config.toml
n_layer = 13
n_head = 2
n_kv_head = 2
head_dim = 32
qk_norm = false
init_std_qkv = 0.0603
init_std_up = 0.0603
lr = 0.00281
lr_mult_qkv = 0.7
beta1 = 0.9
lr_head = 0.0124
grad_clip = 1.0
decay_fraction = 0.777
z_loss = 1e-05
Each number is 500 + 40 x the weight over its row's rms, rounded and kept within 0 to 999. Layers, rows and columns count from 0. Numbers have three digits each. The size before them is the row's rms in percent of the matrix's.

# up: layer 8 MLP up, 256x64, rms 0.1, rows 94-193, columns 0-63
# down: layer 8 MLP down (transposed), 256x64, rms 0.0657, rows 94-193, columns 0-63
up94 003:541488531525516537513512492513528455445546513465481509514531481499443480514483574538473574495472498498512568499567450566495485503477530479447620465451511509483414494516446510576556463559508558
down94 004:494588472470547505516448566536485543548501511541538461498551457539467491526501477535435493558520499527494499528515481476474486496529496542564472540589577492539554465499487548438469559432555432
up95 127:524528476542514430530499475461498443614504494537463492534479452500475453493555522554555486555480487523556477529486455434439521501496468587499530503468551490437445473499502455457472464558570524
down95 155:474467488458581547477564462473529560558394506556505537478479485566513494507450460541495490483542410506462538464518507489502476477540501566498477511507509456494516514510547421531535422493571471
up96 085:547500520476486476502537524465525438579497408547440535521461544491478524534444498469508434500547524545456464491533507433523500472460545544459433534519543522470422483487509471608515537534512526
down96 082:488465504468541520519429425528548565438489514466605533533530463485487515482537514529496510462518573468618487516524455547470485495500490458493486470449482518568523457524451524448489515422527492
up97 112:506474491572520488449579532402487557522520519477509480396547469541446512484532475579464468534510472511521536512455466453462522590493498470483452460497469524487488431492495538435514479487560520
down97 099:536547432462512466580485510512506495485469481520612464432546496451472517494449489508523514532459577472557457529541526477415472514565458466476488505448502438484494522496450528490541562507567512
up98 126:445535504492585508497507409547535480544451544476542453417440502565525525513447568534535482520483530483509532481456462472418501507500477551455481525544528446455496555504480461521479427507543496
down98 133:469485494574517527493544496559557532502535502465538466409505487527466600461523514596562557494490468415529468493540447442439428517514518495485482470495477517464447514454497501468523498550496522
up99 006:494533545541543547548524520541541489537530523541544528501508547528540542631521535554528545560534521533495509530511573543553480570522545510516520557538502526503564527500525558516554524556503544
down99 005:467516491491489488482589483532454537560530539515467479564491471495495476447480562445491404472478519558499487547501464537504570494549412533515532518505508518554418453536508469439429472512485452
up100 128:528502537536554442506526426498524442577479518548498475458425497546457486501510512483504483506460457504523467500533476486528515470443450560501447529528406533413434492544577510568552500515508506
down100 131:546497476440485422528427504525515514437510505507491491569507524467481474417472573437470551478505486487480498543484470488473568581455526479482452535551462509445501515575539524557583492503467523
up101 106:482450466506553518525534522447451510560477466584507509429487471538497462537387498521490479536520478500505486487486549546507460480483507510497489430542531566433519579476502477556561441472575504
down101 117:477524488452464513540578445475484508501511436528554469440504518516444528557507472474427461512460409559547525547430444450517509547521449516538553506573479508569504521502473496523566470494496515
up102 005:558528528556557535519555515530535511518548548474550502501568516518488507535543573526557528501532510508529606498548512572541482507497507504514613494506523490510478535525524528541525506594531569
down102 004:488552467469501518488488546525489493506483474499514500506499438522465513567484467500415495590528578536494474475486490463458503514497523511544487555608569502537532511479421519479446564433564430
up103 113:511448474528565525463512539450502474472473502508477454467427527562473502506425570467488489486455581527508503562489595468515511444469525529510458535520494440426528498447532514570511478495544568
down103 121:495474503527450460529474458514470544531527552492558506539509412520508473486511494606514553489520483470531492417499460456455491511600491461475528465515485464573528495566447514468470543574448480
up104 103:467558476519491477416557491459427513499508528485517496572501471517463446590499516560566507498444508531494529537533498469421415450552446455461510510506520504499451471533549507436499506548541463
down104 086:528499482456608482575399450435484454476503512494460509479511419546569548533567485539516518485555426497472503529509535492516494511493508498510474464566441460529446464461526485496486544504504548
up105 114:464459511468501490466508490508477516538490577471427500509512441464401438544603522439508470471452463480507560557465525489476529511474491537492486564611501484470539481528510474517568495540504529
down105 100:459453496506570495471523499419502528528498466533555529506520441511446522464534509523480524446523643482499532478498525481469480459509539477481550540517499482407444543485499604497448499491522459
up106 013:449458463451442461463451476468454449460476443467459472468474461475464483452449447455436479478459459446466456473489449470465481472463459456452478455450476463479474451456452454476458457452450468
down106 004:527528513434526452565525522464540531495507542593475476445538459521433421553508567491511526462494481548480528511495498468490508456497570498478467485453553427436477494535507548412541479546467505
up107 131:401482476483570450447529484519537544565442495482478494447521487523468501525410569506540495512475494542483522449473509439509492552522504492474437500564576538443484476520478489504551493543583460
down107 119:518470544496477514541493563507508468527495453520468548459531564528445461468516530484518475487387508497539499532495488493454500521526565479497450514568556573438429514552406498546517501457509429
up108 106:455486516536516563578484515489446523496491512478546432456516452462522484526453495472530490440518575543525476441582536550474454457434522493472528479473448539426519535534593452512534521483477475
down108 096:434554547469432500435590505488485427505461511454546563540465551452512474505521478499505502518442485550532478508496470465457489543542427485486476554519532470463462574538465533495454503551573518
up109 006:556547554592554541502508520542530520501525548524539522505532531508495536493520568528551541521570498538552562511534525556518490501476507517518610530506528527532513545534517545550565519578549541
down109 004:462518453444513487516455509501431515494509485470519478552508474506520494594502457483448435556496553472472522466477465463478494545530504553510445549586562498574540484489452472513478575420566470
up110 122:447572481521477474452554516440474463516502508512552430455511487556548536516539501525568481448578468569437497513484556509475472507421520498528465518527504458476427450489517472424520503481543560
down110 134:497438427524502480532481472501507511486497569513515476426466517599432480459525519526503512477466491585500479487505445517408630516507502528473481475502470564434539518520534519464553520486502510
up111 005:532498505514494511523549560528495525511575555560492535575540510565513540461533480522491548537552544497578473550520532540497586501530469512560531481504581540575476538549553481525530548520543506
down111 005:535481526482526476494463520504520534433506464483504509454474500463487533554554480506494502478520517485543515461542532501519366481480655471494466530490477473414568501492519530535571488490477540
up112 105:510519541505489462492503443512444520476523539444533474544530487507466569478422513476495534537562551543550557471437469395478437587472489511554478467497401460504464500482501513511513518492546474
down112 087:490506465491499496427549577484476475545470464502578543530565483490537521502549455467518497512494520448442462492542444473478501474510509465529609458515601454438472531448510517516510472537438547
up113 112:491504532536545497463539406519522539494444527450531484529492409466508492517470545495519426438527455538554586472493464449530448523450520511493526530457508473493562435495550447458528522540503565
down113 107:545509501498487581555547470479464491515479468496591511483479511425530527492483541445508410486526434563501505518530535459464493485547480476560497474473476440466549520433485493524599543478531432
up114 123:481511480550523467522552524477462484557469467580481527463498421452508419565537545466490494479518553537426544510540451475443509456499480474531438496493565486491420541481558515548473519569509489
down114 130:508564512469465567506539560456447511396522515470610460510523529517417547500485445450467478525483517541558510514504524517500516450517511468471519491553404511533536515456454465477520526461473490
up115 121:456481538542561498504539400518510486560454557482546539510449488530461474548521527546515546464478503514546536519562486490443478468442440477542510548415434458490502541509525404508534480529509479
down115 110:430528443477529468503574486496532572510441520491509457489479525450475548498513505492447532453566544441439553476507476480510526511450498404454550552488549547455515492512518495556576542509493435
up116 117:452529490499509519486559502486546502527475486486496479456451475486475474541512461603530461481510474483568549524455495510428540485485465558479424502586485504451455554443505428554469514542591467
down116 159:524470535577501551513465500487473512451540470499460534477500550498506628513508553404494475475450509506494454457537527491498437480493479541476448521485459526589568429523472535499454541518460522
up117 005:499518539482479524482492522526539484450504433471537478496528499501510547470449542472449535525505470473508581497620428552521486469457516486446632530489507489539538465498463535556475440471512539
down117 005:545502478454512455582488515439515507536484522576457490489573437520478434544499463478474547526512518548452469482447481458443547515516502514508453478515584467550494497531465487394498542485538436
up118 116:570478481481472517489504575502466490527457541611512450481515428548468492480542544491476487500524518581449502499453534550508479566467520441532565513479474466460484507500558534406555479510523454
down118 095:521485498495540440567581411552585484515563454453577498491461535509487560546475463458478524486527429465549521479455483491442530522531454595492497499535530509482468499480435511511480484512483500
up119 123:510516433566481470489544545415507498525409509584493557474461448511485452515537491532550506477485528518476500538491484455474483532472460566537494457541530453468458498476473501612557555550485511
down119 113:470433549453496536516525473512504486472473517492549473493481541416499565453467445463463477495480563510479488494437562572582475479519491489498508600435435538519595513487488504488552481535508488
up120 116:491486428523535413517493482440467568577494505492530488475492475550402529444532485513576472525439521520510504466451514449454450504439482541543511489506500541423526485488529537514473524534581525
down120 115:537468516471519505492514469499489556565479453547451509530458520379474565491458459495495439460517501466464468495450516491506505495468466487501499504443504555554550514478556595582512553577459485
up121 118:519519453535521507539500477497507503557430489487505433467496410528511527458497474494474497494551540519545493497462567449524515518445507579495448468517488487471476545405462384472523523547524582
down121 119:515484484501462485474497535527483572449541505536423513527451527469412481513499522486530549532532561501419470525458457530475529454577478455453469550531567444424542491547495562477486547515524472
up122 106:552531517546587522498551460473466429527473463535496512563528421474427535509502557458524501516521486542556532470534513522521458544487412526527456476520413468474487429452483449487507531537470484
down122 112:460460457540384499493534531535460507445523497488534604470562487502526549463514518522513545485514499424428457407537453486488512448518538511446538515534535504498481538579464507501531512474517498
up123 009:536564520574588520511540517530521559554492534551543520527509511519490496530536549528598510498553549573549550549482546497501511545518516550536498547555514521518486531555540530531553525573534510
down123 006:464489553475484551418423532469446441443532506421544534529464571490558562434522486528461495487492486411493491510507524491520510507500494474501483486539454542525533512397499499568499506472541544
up124 101:464569523518457478508524399532462531514518540488504510478476448471510492610555497531578449448498472509525482493436498481459489532505499496427564548503508442528431490506466458480510485600507524
down124 097:513540492434551513466517588512498494444484485521440437521472476514565519511439457494469559496476492437505438548517506601478507515529522424455487474510483600492550525547486537538482495512434507
up125 097:514490435554473555471465540495488498575511500572562428442533513533504508501488481459455449545580523530520437560484512554487515499457484471497499510571529517458496510518506550368499466481497520
down125 101:501511522512464470546469537475502507551503503430541569541485454498544507508568464535519491542442429456494481570545468478489526508520512521514480518518439503488453506537501486598490500359425495
up126 005:448434458482465466472494471452473429505497551491500449444498521447502471513502459504483494465474425462467422418451550516488485462460445443504457464476446452477489481438508476401471516488453472
down126 005:479500487500427491499575449567476547519501435426475524516385436485484466500479501454514371519467546522518501476518501523497462509538524530517557564518488503492463513542436500545475454496491497
up127 097:469488570482506559476512492512574466547444476566485537467412538506487491514456562502527481506535529474546495471467582476488523523440460551432438535510477537444505577482414504537511469530481516
down127 116:513507478442482509526482442508495525453574480514550524499569555468523483507540445543472529514416572509510513454507497540554501488592485474556533428501442473576418487535466519478462489473445503
up128 003:546540539550504483479454527553499514446518573556491501466503493478504549424480490417498528502591484490600508552453481474481476441452502476531542499498570469559490551523521564517515482439524464
down128 004:475461475501493457537427464446459503433500468396464471546510533465519479607557486501534473507513538467501549457537482501530459550510564472499444559454518538518544487490493420535537544459509511
up129 113:523505479470597530510519459454520438518487476500555464408558482525520515472475501505469464533604440510497501493481504584471453506466554438449511548537401498484520484514524480456536542520538510
down129 105:479546514426447483546464508462542468490520522497450532523501526476524485504563536517598476530448383477553425503466550505449475538465465524434459561525524534505491444507451470502535513503510552
up130 109:520537503556577449528502421532481441549422498493479499502521405562474472513471530491455539537473530514525576525508547514483538485494426542478432474559404466546531492491502465535485521504508494
down130 107:525465465477565445498519516456512498532445495532409555545515471551533525473465479590457446565439538454525529495420515494469579495530544466514447485490500509500521488528561487540489481542423475
up131 120:447488458570510438519551445422531508586538460551483508438461518508414485475543508498554497517471512504543493507440473544486477535481464532447477533475505534399550522509494512499558521480566467
down131 133:496449523486590420470584472409481540517441544551482501466451555428490492524531479472528501469501519501529515490456471446497511495469508436513514509476477558508561440528527555578510495565473511
up132 094:500440449460494536488495435501502509605543498518460534452485485465437483546472425488544511560496555504502436542468482491498586480520520577419477517560551449478523551501505501435503514510520518
down132 092:492484556489511520469497583495615548455501539526480457525503539461463494454518543503486525468440487522526516504560502504521482488552525522489514521420433527477514492404578521495388488459485483
up133 128:453520430496591484428543514453458489474503551473536445424445491532475498471466525524531439438585527551416547507501539474484533511477527456472489488550459518503524550515549471472452485504518544
down133 112:461426460477489472466505509525508536478482527486497460479620505511481440502506494441537495485463501545571429462585492528452504468492463512545461561472503544509577481543437495549547540433527510
up134 111:482545534478422479505548511429531490482443469537538473457507517540511465511430490497468430546494515585476530558565577555479415528514506512519489467543574491500450489467514472466480503565545533
down134 106:505554534544525459480436459489519518470494500565569566500484430530453503498564435494452574485480533485512509524478509538472477573507553427468452482562450460518505470431470526523517507506438571
up135 119:521536514487576482490552527458455509535474457551445433459465512487460537496532530583531468518484533502467455472457487531416510540482521537527471496514534463419507440529591484465520478539548416
down135 123:466524565498504518461548547546518442487474511519427454482522587500464502572476538470500519440486616471563471525503504479424479533442482501555445489527442546481437512495516502509461466530543490
up136 005:539486485492469482532501588511487495520550576513473554552518521548553535511537430512498497521539537487529422521449547501543568497548493525560443455506538519553542586532548460507495583483523484
down136 005:503450508544508511490535456536491531454509459467502506481439541447463557518540534499534488480488486479554549474567492532552438490444572461471523565456446499407518485509531507581556459534444564
up137 111:455551526505533437424537485433483481568459540541500531437496464520561567544510589540493449515509523431529479516454456494481509465496490487500471461571517488472483527479466493444468505576548564
down137 094:459467517479511527479477477477465475499544492400480445497552520502529516386522514580506520541517472548444485526534482443502446496565520501439527524521451611531491539524508518565519463489467460
up138 115:473500464521564468467526599477519487577509480529532462489434536457484496466494491554491449465495516478475523564527445460441536541489465485482449573578478459546478526465528440549432442533501504
down138 111:517506533542461545487532504578578464469474474461462524530468477505532468489509533506471463543478505488524471481479553553412496459469506535424526580471567391445505546499506450517544486562480469
up139 008:544534522553527526530533569533533538540540537519531534547563523545522519534522521531518520524562546530519547524524532527560555509547482569572544513542548524561537562569568522539503543525538528
down139 005:497417511537538505478478439511505488425461456470487508471464515445487574499545448514523545506502527525509516478518470481488486510426592441502427574530454493411575508453454502550546509489487521
up140 110:493531473502534433447500469464472492555558523481528481457457465538493505533442488421504560500440538476551524462536579518523491508452438531560461519543572506518446463501525489538499496558552407
down140 088:455505545474442486463509467408501461460488457494467543489472488438535547546501548457505430503552581567448498566470461532475433485478523427496536513509529532532484543513596526536513501464507505
up141 131:516461546540561505484542417500530477542429507478523484473491449496505481511470536462548466503526415561566561497485497451501471538480518529505479567499413520494498471492511380495527514588483520
down141 188:530515519521495544516471473515535504526508483475534483514507514428553492523531490424533492487537339557527503555507454443531474589479558528513504509502490454465512482404450447485539496523487484
up142 135:468527516561571427552526413500468489558515476502465525484484403514454481493571520530517522470499486523549478565464465459509436530484459570531415444522479474539449502497509499494486553526537535
down142 136:523561507506464446489563568524467488463519517474500527564449493514406521514582446528541454475451566459394553520498476503462512453544526499469479498506549563517556507509499446511462488510470459
up143 115:459513466518565519411563483517461487479549497484531451499525527487468448483437554469578427498559582555488526519495499526488495479519452439485465624487439521456489522502502539517481473517498501
down143 135:502459624536465448568487450563495499496434466488510533463508510530502528515505493522473512451525459478539492486566417450516444499451499569542510427503507512604458482486501474513460518529527535
up144 093:473532413542516508529474556471462513471508476449500446504520459478456502509542523575526514533492488547490456485510431427467533544477456494546452511593518526479590432522441529489553474524513568
down144 103:507544466490515519519522455460542511492496489522569502466447641515474532494408507444540460478423582469522548458500492515488510488526525487516506552446557464510537495448504507501504459539481417
up145 090:483517558530501500458599487449554465493452535482528474474536475488515516565489458411455450543569538539536530517522518495523478464490470487470439487520469504557454486519447445579547517551450438
down145 100:478486528519473495506533455506498519449548543493572579443491541525470457485474433567599524448477564443519566470524447466458466454528501524530504457517553490474515492466453495485504562504424543
up146 061:581504506566502550546556517470501471500456451518496461574514513476488456474440496503545486501543531506512570508408489514388514521557500567458471511516533504502520483547543491486436458479432448
down146 060:498484487496415434533467512482544468461574536482508571519507528433542544560540524452453460465521571448508504499566553471556494430487485457534467511475527484452456543497468468515552529436547510
up147 088:500510502499551519512540463440551457468442469527540463603516476453450436512468508555455453463526511473538564532500467533515552510533524520442450491531510488501409430527529438466512497568461512
down147 088:534505436530493548517407483538542536502497499506494517402462519537512529531507558441485490500474556515453406514451523537543461476501479471574469504432587483457515493467450537543493496462541544
up148 109:439515496501497437557467443421494516528411533498459444453543486507519508547463478525497517426473556524565545456495523457496470512460549519513540474524512491443516454501554461446560449562553531
down148 114:545505545441526561546508545535536565480449540488464580469446532438488410507505496544550468491529505480431496480479461515447479461598448502529481533514489507509426454546483512499518517521430492
up149 117:465469426525564451520502468447495479483444484510557520510614444525464445476472585519487442531565536545500514526480559557497461494414516493454460495510453534506480507505530480526459469480555503
down149 094:444552460524513506474396450502536517404467520478505498505481490541447466557499518491503535456511447482480459510499443536515480484519454470523592520512511567537532526585533589534451475474495457
up150 123:500510537472492509536530470468526496552337467545469463445480411474527523511520542496518478512520493578472531493477525503476432575488505482483538457579528479482542544479536461482549491507501544
down150 128:507494501463515493531454426479443401536490585480501436490466513618470480513523472541501483502547490550564523521425501507435449559487503474461499486506506532496524522512494575422544532500501491
up151 120:460515617516537451468524467426480525536444508509530459436582464520506509470508467505477494486509546532547542527510528523532476498461507508539542368498427485418494491510507456525517489488533531
down151 094:459506441578586543496483476494432511471458486448553532539535545567476494493456483491472584495487512488520550467494455504516415483546460491485574580464470451515464528537453524496466563498483498
up152 085:446500429490520567453575486518456561512546517452503441487558514515537542512477489459506523458521590529462526478416509474524463529523509392498528535439519544470545465529507555459502468526502477
down152 103:576476592495470408553488463574571471544493479490488579477495463471481507418504483545503488535490499522536504502562472457446492477486507578426516475534509467494490501486441457523459559523539493
up153 110:464501481485561494490520438529452571527536586497503391500550566503484541460456570479524450523487540525523494471457522551462429576547484471483550480512484564455483498450479459503500455527500506
down153 110:494492520533513467489511525554511452506386528513475503470503517501478463462527464442537608495430505452470483514497607463542458529585515520496472450494447538528434512498544492531474484535506564
up154 105:478506499501518545458553511483397504508536470504617504469501448541487517539441451477556452471514586513436527493516520527535483462424495460486390514522452503490518517514525520512503575488516509
down154 098:550520563530455490484470452527500502502520498492481511505529532488529579507508437474470621503457527449602510489440427486455443546492478452486470501432517533609491461516502512504522471494497483
up155 079:456519545522540500509525472544537515516493478598478438487542495439521547526454500476536467467503473479528487523502480540538411509537514456435432429503478474572541482515567509432455452551460446
down155 080:541474539454484485470487511437449517542515519491555580544467470472450508496583431417527487516474564511488553475499504503475497521461465450546531565520502493380503492510448470553526483470540546
up156 004:492540514480422486445420509520472465462474403490473478444504486505493528444442468415420470516510462457499509516531415486497491496471513477412529479440502484512581473456466493532485462476463473
down156 004:521444457491533453593532505434518500495505553555479498553560504499489475586517556498479565482485526524503540473473463456484600501502485491451458472445583460506439495551479443441502520518521514
up157 099:534460435499533541594496515481540462498465494546547484446489470524493491532531491468496495517519500560563503473523491454417494453436445533467564518457456427505438555453518504540542438496490579
down157 111:430512551500494476500511526558516547476594518459468554458532457507516520411516567542520542459562543391441516508471445499479502458475437506504496507490563488504541449501566491505471512480528461
up158 108:499535454536508507421562554515463470498486519575442455523440521510527503537479557430501438514497545538417455536464486528517473495428499516509504532526449512426486457490584566526552467474512513
down158 115:536471468482493469542457479573541497548484517494525547461485452491518420369492542537529486524533541461497564438464479467418542504510507531454476484482530531561592541520458479473535508496511502
up159 120:451511513534489454494511461503425419527528531534494511526581416490482465485615447520516493568512537531463462565469492511416463517538467564541455533519509501491448478526485489509446488522546489
down159 124:516449483473555550560546512550608568487451474518480474465491538481473446524476534563498483488465475493495528548426526505510557521512503527489413461469577490470513518500509414432534456507461516
up160 102:440507521513524452559479423482492468535512502469474526469520491489483531555476452513458416538516494558512565559484408413509469463512433528431482528569515525540513513512495507585512473515546464
down160 101:475477419558531596518532501484523498542526502553513503584471529508510506499506523528551543494451479469495529510425517496450486481595491485488511457511479519422512531457416502458553479428517423
up161 122:449461479469551480482513530516419507496556541544516504479434507530506471472459518488614500416471523531539519576465540469515484497432491512564429550536477529552473444470501489553494565498505471
down161 103:505435464557440473564472459515542486414520503519567513490571500569550471510464485513436549464530544457456463502481484538449547442494528533500493486599553479512489441515537492467449462486516527
up162 109:475520480525480534528510413459446458486435497522543483474508419512490506554467534475512447465525518479592473526591553503543468527422478539553450490483445588507510489496554469547494481541518510
down162 102:466506512494429444452557535505539454527512543477537474517489503552525498486526525490485477538355559522456529488529462431489462511439513507501522540507519593487542460560466499454462497513565458
up163 094:484478471532497543427551531456506508532488488558528430531473514461443508524476494429497455556506543546445501499397502518532540495562417495469519592517509463421505520488516527493478438559510491
down163 116:535472601492503459512528483548471476549402541454467514482477507520494501494453574505495489489547542510534488481573448508515439574462468464515511458497529581560493488482472450524566473498423461
up164 104:542511470448493468561556490545504491580511469605466547457488498524482450473532504468551470522600516508460471528518436441433482487495502493425539509513431495451501460554512509534486571496500482
down164 116:477554516475458541476459501458544462490492463423558452552475527565531554548506514482488530491419475527538535444439531584491525481433472517534454524492542527472497494433478552438546459474540534
up165 100:504502464451473475574493488460519483551449476542521481421492441519536587492518525512562511506466451491570522514499497468502451509395539561467506429541505518442416499454549494521538540500533509
down165 120:501569474447505538471535511416508481494472479495475454542487523495469502472402577483478446502575545505506430517579487564532538524489479466503479587461519555501567487501507539519529462478459442
up166 116:524458429578496464482563541470536482550411507525487464481462528507482505493568489541513500465474437514542483500508474429404485558455477541472455557540510449549500519483544535448518448527480550
down166 110:535442552482551477499473543478539523562561427464484492487491372466420457457519498512531522480462530498521500519448569450510481511504466514450535492541509541424526455511532545508483520523580496
up167 123:492524426542476505501567493545474527517490516534525465478550518468362522525494507433498464477461572529522503475474478516511520535466464459499528552459550480462557521470484550459508482556548395
down167 116:476486440558536544504564525479535477525543467449504480466539530542500539498472621565525499439508552500439436501457549431538466453531440514510493512501531443405469510529504509510467485484482519
up168 117:501538472499455484498542454493480515574484499569512495566501490465530479477532474527496501436469497569543509484395427509498488505503427562448477465572477441563482474503517491501502512467524619
down168 111:467508442480500448502469531508413477449487466422519528472576524519493502456468512528542557504496572451553478510589482472543490485516548565499459525455473565519450535501480534546509409461529520
up169 097:524529474454498517545514512481499574558472504469458525506483449434463434520515527508550451494528506526451524509487466412434498554483506532375554532517604463492497517526475466505486503568515470
down169 107:497454539493496502524526454527557516397465450539547476499472459540490541458444499479512579526456556461488505541524546563532494566505518445525458484507391538488532545434525517537471490441494513
up170 115:531518490507442522535534534425512484598448442586515521470483481452504477534575506464527484535490513501464499548506542487429519499478501486481516550519549472481400519426532532442536427521546504
down170 113:445455588538520540446476492540455497424504510457501491537516518549558556430489534519470488494478470429481543557510477444510442551449463504545534533467415553449519510522537482528476524544548501
up171 101:457548479484549445516499499520504545460502563583488483506451489460488513497502483536514530418482531530429573510430486468395498522500486492506578487513445418551480472530529473502551531514550439
down171 119:474537538616484482461525513553517493530403396525569464473499514537454505550512428450546564560518529516541449501514504501472467542472490505514464551488479527465454481513463479486472467530464537
up172 073:509490508442464482446500453498498473495506467497530545475511482486518539470588565518536469569479548526463505525550528447546479486499459420532625539498469473425444470542502508504464530554521431
down172 067:504533481501554497503498572456515514567440535514514477513441496542431470528466441473437519474492498511489482483473537543473557519546555559397432466498555526556489518451417574484483530511507509
up173 121:535512487452507445430535519533511520528539536559491479454448506487488492514550550512576482548486485529478473535500580518420466535468445552534515482458544487390482496475535445547461510506523413
down173 133:489465495506487569505480488481509481479473519483542442443570549550449505503445530449441593467483511426531478535524409434474525481526489515519496512563475537439524545535466502461579497520559528
up174 103:511542485494496515495520454467532540514431521541495477520562453424536485570535499485487506524480530525546515461463416476430437516531431525444561499508520465392501447567465503537546546526490508
down174 101:532484456489422457525488557563490520496554502464439492467417535520525502506555505546488530520490527531490486541426583482521528469505549530420416565510531540495488541455478492465441437495524461
up175 147:475496509521535472440522533491512481582415483543451509480456504489540443556483559501555475490518504518543492515534483457465439531403474546521500489498565451446452499536581447551468493560544500
down175 157:576494563463535482482419412464546487537503508475489550518478501541537538415500561526558466518563457502513499432467544479528544460488445495428517510466552532468532450531551470480511478485503450
up176 005:491500485477476492469532546520495526487541476541482476559514433553476512370468497461431512499523516482533504551559404498477557464487435511486567453459578514571467478537506462538497480469511509
down176 005:541500518487554460530427522448540498433489506526488530432554509467485535587560461520516581514541496503493500460526544463479429479480627472495432504531515475446559518491493515485557514501506507
up177 108:501541468545519464384523476552531524517500511519526588459432575498459468553473518492510497431468509498438494514458536450451472534511470512473508562532525478497455446536492549433534445500553463
down177 105:498474542558454523562575528492483488527434429503532471502501430542492466414560455460509494507510483452515503485526535540493551480481524471497628408517481510483495516548449474545536482499459488
up178 122:476549424502534454502501483467474483557517512511491493429480505531481556527522521503540457524542523521463548472369517504513535490478462485577579444537483486452493534481506471457604451470529466
down178 108:525494459522510541540526498477530498492534505517490464467493513470493429480527598466446524502558476581502524552528516479488393490454526529511490536515480514381456518414496467461550546566506495
up179 112:447524504478532531492512545524487463466505518493489433441538485409456496561486527448520496492577526528408536534522500496460456531509478489464578564462535533501446529505540436505541450513586453
down179 095:535504468485463509484547460541526508496533448451469517602440537532550515471528474549474419493528475466576494506440586483490541496517418499489509536472489503520526505559434550510446449541445476
up180 114:461522552502529447458546484386503446510517491543426443448479512538515561547466446540502484534490531531526515500455532499491489458458503578528472461518519538426484489508579457502496492573555462
down180 129:471550568545485470582512529504515387569447454465474481456483558490454494472468469494482483520505577451547493544505484495508479514569463517555462494531530530490479518412568543503471507486521443
up181 112:415515499537522539506576473502431457506447513459544519443497495568469482492436515532532467470440532523534549494573444458511468525464547507481499435498512486539598477536491433555468525497551497
down181 112:551534536548511524490541453492521481562410476435477494558523458527468561513454554546464478566518493474510504513554477508493523473492537457454462560437454404514560559492493482484522460475530434
up182 088:551498458550515569473514496525408525523518535506489537509482514492519496524450464509486389503512524514551453545534494457500493523497455567463531580507429467596415461451501465529535525508494467
down182 066:526443464469481560547455472532501428537479564487449585454529572510520489485484530525469515538443520423455460520485537471491509454471537499548492397509556496492536470476491540531550552492435511
up183 100:500531515480498524463574482512522462572492453521550544531525463446463487526495439513460469504542522525576405535445523502484503488509475503371438475533484414521501467527473520542451513507479550
down183 088:540520586457475527526436539489476522415490484501489557491517498529565509515563536479495477476467574505558485455523494465473423465443576506541444514442473491487515456490558581529512446478499457
up184 009:492463461443422461473452524476477462455482469447446486490497455487492483425456450445415469480474476438454478460493426473513513441511466494481498432452503459519504488487473450501427477413472469
down184 006:510429467537547483550483440501538504460440470522452488428505515454450514535511485513549587505502457534487524445524457451495502474388546446481448519461503467407524501518463495494565508515462518
up185 128:490504443500569508543531427449513525478448554495502459467480475532491474480435504492504416536466522528543513438526456444466523472544508587426601498504482440471535513522544459530548465529519515
down185 109:476492447492442489499539460564503534474506542572500533409571416472509498501509587512492505551535435487486429546492497482529507434486559587494422490474514460500516497480550507492476507511558472
up186 110:521474528508479509490535487423445521461540493497489485391523491572509455448422550553482486485494482503549505481489564459478528536455565476464401517568473510452548495470489543489493442496564524
down186 105:489583524516430510483470519488456475452487492533598478596510526447422458501566503524463439501459490536568482467563497560496493507551461505414504448521468496561483522486471512492483499499549501
up187 113:505436517495545458436615455465451510527473567539430523475474494461445470489504542471525495468500445493452505582496484493496447560527515510450497522527545450460564446527564497488519505523550454
down187 118:522491521453534509535481494407514530462522501472555534473498545547489550558521438440522612528479502456436487513403518472476460494519498503510497508530431491463419560500505544488472502511577524
up188 092:551506536488509506413573492490520443506464514454488459519490547493443488577408516555541487569492534527542478510512475495533455519482485518512410511493500521465399536462519389505488486499501519
down188 097:538534472466527444548357453516497521518459533516481520523434456486480552475506459486493536505466530495470551454498509528529494476487494507460546467510498443609587511491513563440504565503500503
up189 134:478505512478504444502511450476527494521508510557476429469463514528455485521486503522524515500437423514560563552391510461469438491496487559509431540556497509468501475505508406470541513545564574
down189 195:505523452540505473481478565527511535482472523496528523536459508422478480489490438463522530440548525494428507444592543509444498554467539443501486526613494538512444531476457546548441521523450492
up190 113:488516423571543511472546492553529495476528513504566456482468503477466515447521530457536440563502529510444468507497499471492434525482526518430490470603490556432471586468505444576481493490511466
down190 105:555531535474466526491527608516512486485462573518462468553402508454580418550482512535464504542510491455523504482463540516469445457511565530501497506473528435525458530540502539489445478485496441
up191 116:494496472531461482477549455507500472540457496508544519527537431572506429493468549484571501529497490522514519579524483469492482525461458549491426532506484475474357473477571439462467484502541538
down191 145:416501475504518516453541419508520541578460551555451537486446532503472462491473451556527468442496496529525505471430505512468517533554445544521545513491550507519574510475506517444563432537466449
up192 008:530548524529504526539529567544528553549542554557530530538535524545544537510521516503499539551558541529539507546521527521551558535558512550558517520526569538557569558550565533525514554512520512
down192 004:501442502542518477511508455518504463455492476435454520504478590423504545583532487497584503472507496508523559440533506509533474482442553447499474526447444471446495512524473457595553484529480553
up193 108:465483534493476560403550542483473477491525525506443430467531531453529521521497480537559474512504556550488432520493545482481479549529475447453485505579497419439523434527541480438527474507519569
down193 103:529520489503437548582461505481494474452459476474552500555444523492494401495547457475495552543403525481549490572514535531525541459534474546503488446437500524519498548463448460533470478521567503